python train.py --num_hidden_layers=14 --hidden_size=384 --num_attention_heads=6 --num_key_value_heads=1 --head_dim=64 --intermediate_size=512 --vocab_size=32768 --hidden_act="swiglu" --norm="rmsnorm" --norm_place="pre" --norm_eps=1e-06 --positions="rope" --rope_theta=1000000.0 --rope_fraction=1.0 --qk_norm=false --attn_scale=0.125 --bias="none" --tie_word_embeddings=false --parallel_block=false --init="uniform" --init_std_qkv=0.0245 --init_std_o=0.00463 --init_std_up=0.0245 --init_std_down=0.00463 --init_out_by_depth=true --optimizer="cautious_adamw" --learning_rate=0.001 --lr_mult_up=1.23 --beta1=0.95 --beta2=0.98 --lr_head=0.00458 --max_grad_norm=1.0 --warmup_steps=342 --schedule="wsd" --decay_fraction=0.765 --decay_shape="linear" --final_lr_fraction=0.0 --batch_tokens=[32768, 65536, 98304] --max_seq_len=1024 --doc_mask=false --train_tokens=776800000 --max_steps=13375 --dataset="wikipedia_en"
Each number is 128 + 24 x the weight over its row's rms, rounded and kept within 0 to 255. Layers, rows and columns count from 0. The size above them is the row's rms in percent of the matrix's.

# layer 5 attention value, 64x384, rms 0.0892, rows 36-45, columns 336-383
size [ 94 111  95  90  93  84 104 109 103 106]
[[139  87 148 140 101 126 184 106  92 175 146 111 148  89 118 111 143 119 128 143 130 129 112 126 173 144 129 104 174 120 149 130 111 128 161 158 146 157  77 150 126 111 117 111 181 159 139 144]
 [142 120 132 130 145 129 144 108 209 107 133 156 124 137  88 169 115 103 124 105 152 151 127 178 124 100 128 115 123 130 113 149 141 131 114  73 114 134 162 147 133 139 157  71 119 156 153 152]
 [143 158  90 138 119 136 164  96 159  52  86 127 138 109 118 121 137 140 121 146 114 143 115 148  83 132  82 141 122 113 108 101 121 153 116 136  94 156 152 101  96 158 138 135  81 108 173 111]
 [136 126 127 119 130 136 144 149 158 155  85 126 131 146 158 148  88 137 155 113  94 118 177 190 185 102 106  81 124 124 156 109  97 133 119 114  94 153 128 142 141 101 144 113 160 113 147 128]
 [140 145 152 142 113 127 103 118  72 111 137  96 141 131 144 149 133 141 146  81  91 135 131 154 133 126 134 113 131 119  99 110 158 134  82  97 116 140 130 139 175 140 142  95 114 140 121 152]
 [123 163 117 103 138 116 120 171 112 112 124 121 130 125 132 112  94 126 147 101 133 180  98 137 142 133 118  96 102 120 149  97 153 123 149 114 120 140 113 119  76 139 141 108  65 144 142 138]
 [ 86  71 105 118  71 135 155  79 102  92 163 126 133  89  86  87 134 150 140 172  98 103 112 145  90 131 123 115 159 139 116 176 172 107  94 143 152 115 127 123  84 149 137 149 123 118 120 102]
 [ 72 124 129 134 125 134  98 132 156 121 119  95 130 146 204 190 175 144 118  84  80 132 131 152  67 157 122 143 162 115 121 113 124 114 146 142 167 119 128 132 144 142  73 134 109 140  98 102]
 [127 110 122 132 184 129 137 100 155 182 141 157 107 132 142 111 132  74 158 117 121 126 131 157 113  99  65 132 137  91 154  95 122 135 113 148 143 160 120 161 122 138 127 137 167 144 126 115]
 [136 138 116  79  99 128 125 143 160 170 166 161 143  95 168 140 148 125 112  79 100 175 128 171 104 146 127 145 156  88 162  98 186 115 132 155 124 106 110 136  98 123 139  84 134 146 176 107]]
# layer 5 attention output (transposed), 384x384, rms 0.083, rows 36-44,100-108,164-172,228-236,292-300,356-364, columns 336-383
size [ 89 103  99 109  99  92 105 109 104 105 114 107 102 103  92 115 115 110 113 120 100 101 102 104 116 110 122  96 102 111  88  92  82 103 118 106  87  93  76  77  91  68  95 100  91  94 114  92  97  97  84 112  98 107]
[[123 168  92 143 139 110 164  95 157 135 128 141 106 140 135 123 113 119 127 101 135 150 189 137 100 136 139 137  75 183 120  75 130 139 173 107 129 140 113 124 140 107 121 131 150 138 112 168]
 [113 131 106 167  96 154 150 132 114 105 133 156 131 126 136 118 120 131 123 119 157 118 144 114 159 126  70 124 139 138 118 141 135 125  75 108 119 136 129 123 129 137 163 151 137 168 142 165]
 [118 117 113 142 128  97  99  99 116 144 120  92 122 142 141  54 160 138 146 118  58 117 125 139 127 139 185 108 105  94 100 104  64 142 131 107 112 120 172 155 126  99 159 157 129 134 133 129]
 [153 105 138  61 134 184 153 132 107 105 103 108 101 145 170 106 101 118 141 122 194 104 176 119  98 134  70 174 108 117 129 125 121 151 133  83 188 200 133 121 126 159 141 114 105 105 130 119]
 [119 123 116 108  83 130 120 118 108 130 116 109 165 124 165  73 140 168 128 121 120 124 149 117 108 114 152 161 129 119 163 132 109 148 130 116 106 127  96 117 100 221 139 148 142 156 103 115]
 [146  93  92 128 136 142 142 119  95 100 126 128 164 122 109 124 155 132 127 125  98 148 124 139 117 117 128 123  98 113 115 137 108 189 149 135 103  92 149 129  94 125 128 182  97 168 155 115]
 [ 97 184 141 129 107 132 111 162 114 140 100 130 115 112 125 134 150 132 138 143 102 141 150 101  75 151 160 138 141 168 146 123 143  79 124 132 129 111  54  72 140 151  83 139 132 110 108 153]
 [164 138 145 166 112  81 138 102 145 132 102 117 162 105 139 110  87 100 143 139 151 132  86 143 145 107 146 156 137 146 150  93 165  68 149 146 134 111  85 169  88 107 166  93 141 150  96 114]
 [125 101 123 160 115 184 135  83  99 122 135 133 154 108 163 169 110 145 137 154 155 160 113  89 124 123 108 133 135 145 152 144 109 124 146 133 140 109  81 156  84 119 139 129 158 165 107 125]
 [113 132 106  86 156 105 164 123 124 115 129  97 111 134 123 112  96 127 116 116 123 116 130 127 122 139  70 165 116 110 140 123 116 102 175 123 158 141 117 119 116 126 149 135 141 123 134 119]
 [120 111  94 126 164 107 128  96 138 153 101 109 123 131 113 134 116 122 151 154 156  79 147 122 117  99  91 106 122 129 133  84 155 154 102 114 140 153 197 105 115 158 138 150 113 149 134 129]
 [139  98 124 119 151  38 121 128 127 126 116 118 127 115 139 100 179 107 130 141  48  98 108 151 129 136 121 102 112 117 149 127  97 100 139 142 123 140 119 168 123 102 143 117 129  85 187 122]
 [130 132 134 139  80 219 140 116 133 132 132  85 123 158 117 116 136 116 131 110 165 104 177 139 111  89  82 200 117 124 134 129 141 139 109 104 115 145 160 111 102 158 118 117 126 110 146 155]
 [185 127 136 135 121  76 119  94  96 146 127  89 122 181 115 149 130 123 152 111 149 142 159 132 143 116 112 140 151 127 123 146  97 136 110 133 129 132 147  96 125 154 137 117 155 131 152 146]
 [156  89 107 118 126  38 113 143 123 104 123 158 133 126 117 128 146 148 112 145 110 134 133 128 141 154 143 123 126 156 135 148 110 178 134 151 141 126 149 106 112 100  62 111 108 141 136 124]
 [108 164 112  94 138 157 128 148  66 124 119 119  93  98 142 122 130 145 168 151 102 134 152 111  93 160 124 136 165 172 115 108 133 112 162  85 137 128  94  62 131 128 162 157 150 107 156 126]
 [150 165 128 125 101 119 138 125 141 136 121 134 189  85 133 132 124 153 124 105 161 151  97 142 134 137 131 125 144 122 127 110 163  90 130 125 137 142 112 157 154 113 137  87 154 142  66 127]
 [111 148 133 140  97 199 140 120 131 134 145 138 153 173 148 160 106 129 159 142 117 149  74 136 139 126 135 122 102 154 148  73 146 110 153 103 124 134 104 126 133 102 122 136 213 119 121 113]
 [125 115  82 149 116 133 118  95 124 136 170 100  76 107 128 141 108 135 125 120 130 104 184 113 138 120 157 125 112 109 136 129 115 103 146 160 106 125 103 144 142  82  96  72 120 145  99 123]
 [149 182 152 140 143  58  86 133 110 138 115 169 114 157 130 137 145 176 119 105  97 151 156 179 127 180 148 104 133 138  91 118 177 133 111 100 135 143 124 136 147 161 148 120 139 154 129 157]
 [121 152 128 101 119 150 133 167 114 141 144 120  86  95 139 133 153 150 185 140  68 127 117 140 114 133 124 131 110 145 155 117 151 159 148 111 155 136 156 138 145 102 155 114 127  99 153 128]
 [127 136 118 108 138 129 140 112 146 136 159 119  95 166 146  89 119 101  95 142 209 137 197 105 100 107  99 149 129 126 111 146 124  94 116 110 132 176  90  97 139  87 104 118  93 127 128 141]
 [137 154 104 101 121  78  98 125  97 120 124 106 137 140 126 149 118 162 168 123 121 145 141 146 158 117 154 143 139 142 129 117  97  98 167 106 159 145  92 118 133 163  85 121 132 124  74 126]
 [118 143 105  91 135  86 135 146  88 111 139 139 158  59 124 142 121 154 126 128  69 179  70 164 120 139 128 130 154 175 116 113 116 171 169 134 130 129 126 148 112 115 111 163 152 150 132 126]
 [122 124 116 143 106 196 131 147 114 134 137 107  98 116  86 124 166 147 148 126 120  88 158 140 141 146 127 135 135 142 168 127 159 135 100 118 148  94  90 114 151 176 109 145 135 114 160 118]
 [124 101 114 130 136 126 148  85 126 123  95 113 144 118 122 118  72 151 152 135 127 123  81 127 142 100 114 118 158 120 107 107 105  57 151 151 165 115 131 166 123 129 158 106 162 152  65 120]
 [143 119 130 131 142 104 129 103 162 103 129 151 148 159 127 192 134 150 160 109 100 134 101 112  96 107 134 147 121 152 184 126 131 100 135 110 142 118 104 190 148 120 120 102 116 109 143 155]
 [110 123  81 116 141   0 132 120 130 115 111 140 139 114 118 115 144 115 125 112 112 150 149 123 129 128 111 159  92 119  96 147 113 124 157 114 123 122 133 180 107  97 120 138 156 108  89 148]
 [131 159 104 117  89 164 159 123 126 135 112  99 150 176 112 173 151 117 134 142 145 107 111 108 117 115 145 148 133 121 121 158 113 133 110 154 101 110 108  97  90 141  74 171  92 124 131 143]
 [ 96 101  96 112 134  36 133 119 146 129 145 149 129 172 124  87 162 123  86 123 140 103 134 141 147 127 160 120 115 126  74 159 108 158 134 149 124  83 146 142 134  91 123 142  76 106 132 109]
 [121 129  98 158  85 149 112 153 115 146 119 129 133 136 125 159 120 124 142 112 157 134 128  92 114 105  85 145 150 124 148 169 120 159 148 144 169 123 151 141 117 179 129 123 175 132 153 118]
 [ 94 161  91 102 130  87 138 146 156  98 106  80 133 172 158  55 131 144 109 126 117 132 189 108 104 121  71 122 147  95 112 201 114 117 131 114 107  86 118 121 101 160 123 132 123 132 156 140]
 [120  99 111 147 142 199 150 117 152 123 106 106 162 159 102 113 161 121 112  95 124 111 146 129  99 101 135 109 135  82  83 181 110 179 124 135 112 127 130  97 125 109  62 150  84 127 139 140]
 [152 150 143  92 152 255  95 122 123 118 160 128 108  55 153  92 157 136 158 141 127 143 129 133 137 139 154 156 124 117 133 131 139 115 115 119 100  82 140 133 141 131 107 129 142 146 149 114]
 [139 152 153 120 141  86 164 148 154 114 132 145 100 115 144 107 111 104 115 182 149  83 143 138 106 142 171 126 127 104 129  87 125 104 103 122 123 116 114 105 155 130 172 102 119  80 189 125]
 [106  92 120 144 115 142 114  96 113 157 144 158 149  97 130 165 124 137 151 168 146 157 109 139 102 140 201  74 125 120 157 165  95  81 103 119  73 105  98 117 131 128 138 118 163 140 146 123]
 [119 136  89 103  98  81 114 151 113 115 139 129 117 118 150 174 144 136 107 152 108 153 141 134 119 135  71 138  78 175 109  97 127 140 170  85 126 143 157 139 133  91 115 126 122 103 108 112]
 [126 127 133 128 148 104 137 147 107 174 131 122 134 150 130 125 106 166 141 144 156 141 137  89 139 104 103 126 134 104 149 132 140 131 109 142  96 118 126 126 136 107 130 159 188 162  91 120]
 [110 130 103 119  86 136 122 145 112 140 159 116 133 110 145 122 147 163 141 152 120 110 124 118 127 144  92 155 111 123 112 136  99 190 158  96 137 142 142 142 137  75 120 129 164 111  96 138]
 [132 135 143  82 171  94 112 125 122 101 117 130  93 163 172 148  89 110 105 130 127 136 128 113 115 176 135 150 145 177 135 110 142  81 115 133 150 162 169 112 118 149 135 155 107 114 143 107]
 [122 151  93  89 107  58 109 141 105 137 117 149 120 124 157 107 112 121 112 157  94 134 133 128 126 156  94 130 101 165 136 122 100 125 174 113 118 135 142 120 113 137  90 150 118 113 106 123]
 [111 138 105 133 111 183 121 146 106 108 137 117 142 111 119 107 165 122 152 120 119 111 125 135 129 137 111 163 122 111  99 138  97 221 176 115 111 104 136 129 147  69  99 148 126 107 148 143]
 [136 117 145 120 141 255 136 137 124 160 111 162 127 119 121 171 166 126 131 100  92 129 150 139 111 132 143 140 114 161 130 136 110 147 149 150  93 115 128 108 131 144 103 150 144 113 136 118]
 [133 117 103 148 121 143 145 128 111 133 123 112 142 145 124  96  95 125 168 150 183  97 129 109 168  83 120 115 112  93  93 156 110 133  82 158 138 121  95 135 133 150 142  98 115 144 142 132]
 [142 171 131 149 108 221 137 115  94 116 120 111 121 157 139 135 123 138 135 116 144 104 151 107 143 112 140 126  99 127 112 137 120 107  80 156 111 132  99 139 119 151 134 127 155 147 131 110]
 [ 68 168 102  96 153 140 160 113 119 137 123 114 146 117 144 106  96 155 111 135 128 145 140 167 147 134  96  92 127 155 149 109 129 128 152 108 160 156 137 144 158  70 125 128 141 155 132 172]
 [111 121 125 137 143  71 115 141  93 153 110 150 118 109  98 142 119 146 118 132 170 139 174 149  91 114 134 114 150 121 143 129 176  83 122 127 107 144 143 130 144 131 169 141 119 136 142 139]
 [110 100 120 113 126  88 131 113 115 144 122 152 141 118 130  94 176 125 110 119 110 138 169 114 111 122 150 113 133 100 129 103 104 148 124 125 137 161 129 150 114  69 115 114 124 129 129 167]
 [133 123 146 109 123 166 129  95  82  92 129 101 105 128 126 135 119 131 141 115 138  81 186 159  98 133 127 144  99 170 146  93 199 144 113 124 155 165 100 138 127 112 103 141  87 146 170 158]
 [155 121 186 119  94 159 111 101 123 113 133 109 172 101 107 138 163 128 143 110 101 134 151 140 156 130 124 168 104  96 130 149 127 130 151 117 132 108  90 146 105 135 158 119 157 142 108 105]
 [119 122 123 118 107 123 110 102 116 111 124 106 110  82 121  96 138 170 118 124  88 128 142 124 156 163 152 154 144 133 101 104 129 176 120 127 112 126  97 157  96 111  98 144 142 148  95 124]
 [ 79 147 118  84 162 155 147 161  79 136 131 144 145 143 129 158  97 115 162 150  95 158 131 117 121  84  99 113 150 126 105 160  97 154 148 115 136 128 115 123 121 129 136 120  78 118 103 115]
 [136 137 124 111 106 132 171 122 181 123 122 118 183  97 128 146 116 134 145 113 167 150  58 100 157 137  85 146 130  94 119 137 129 120 146 115 151 135 143 154  98 139 137 103 165 100  63 117]
 [109 117 124 119  93 143 137 108 115 123 149 124 133 131 183 172 143 159 142 140 158 159 101 161 148 137 120 173 114 125 150 114 105 101 107 168 141 153 113 120  97 119 138 158 173 123  99  94]]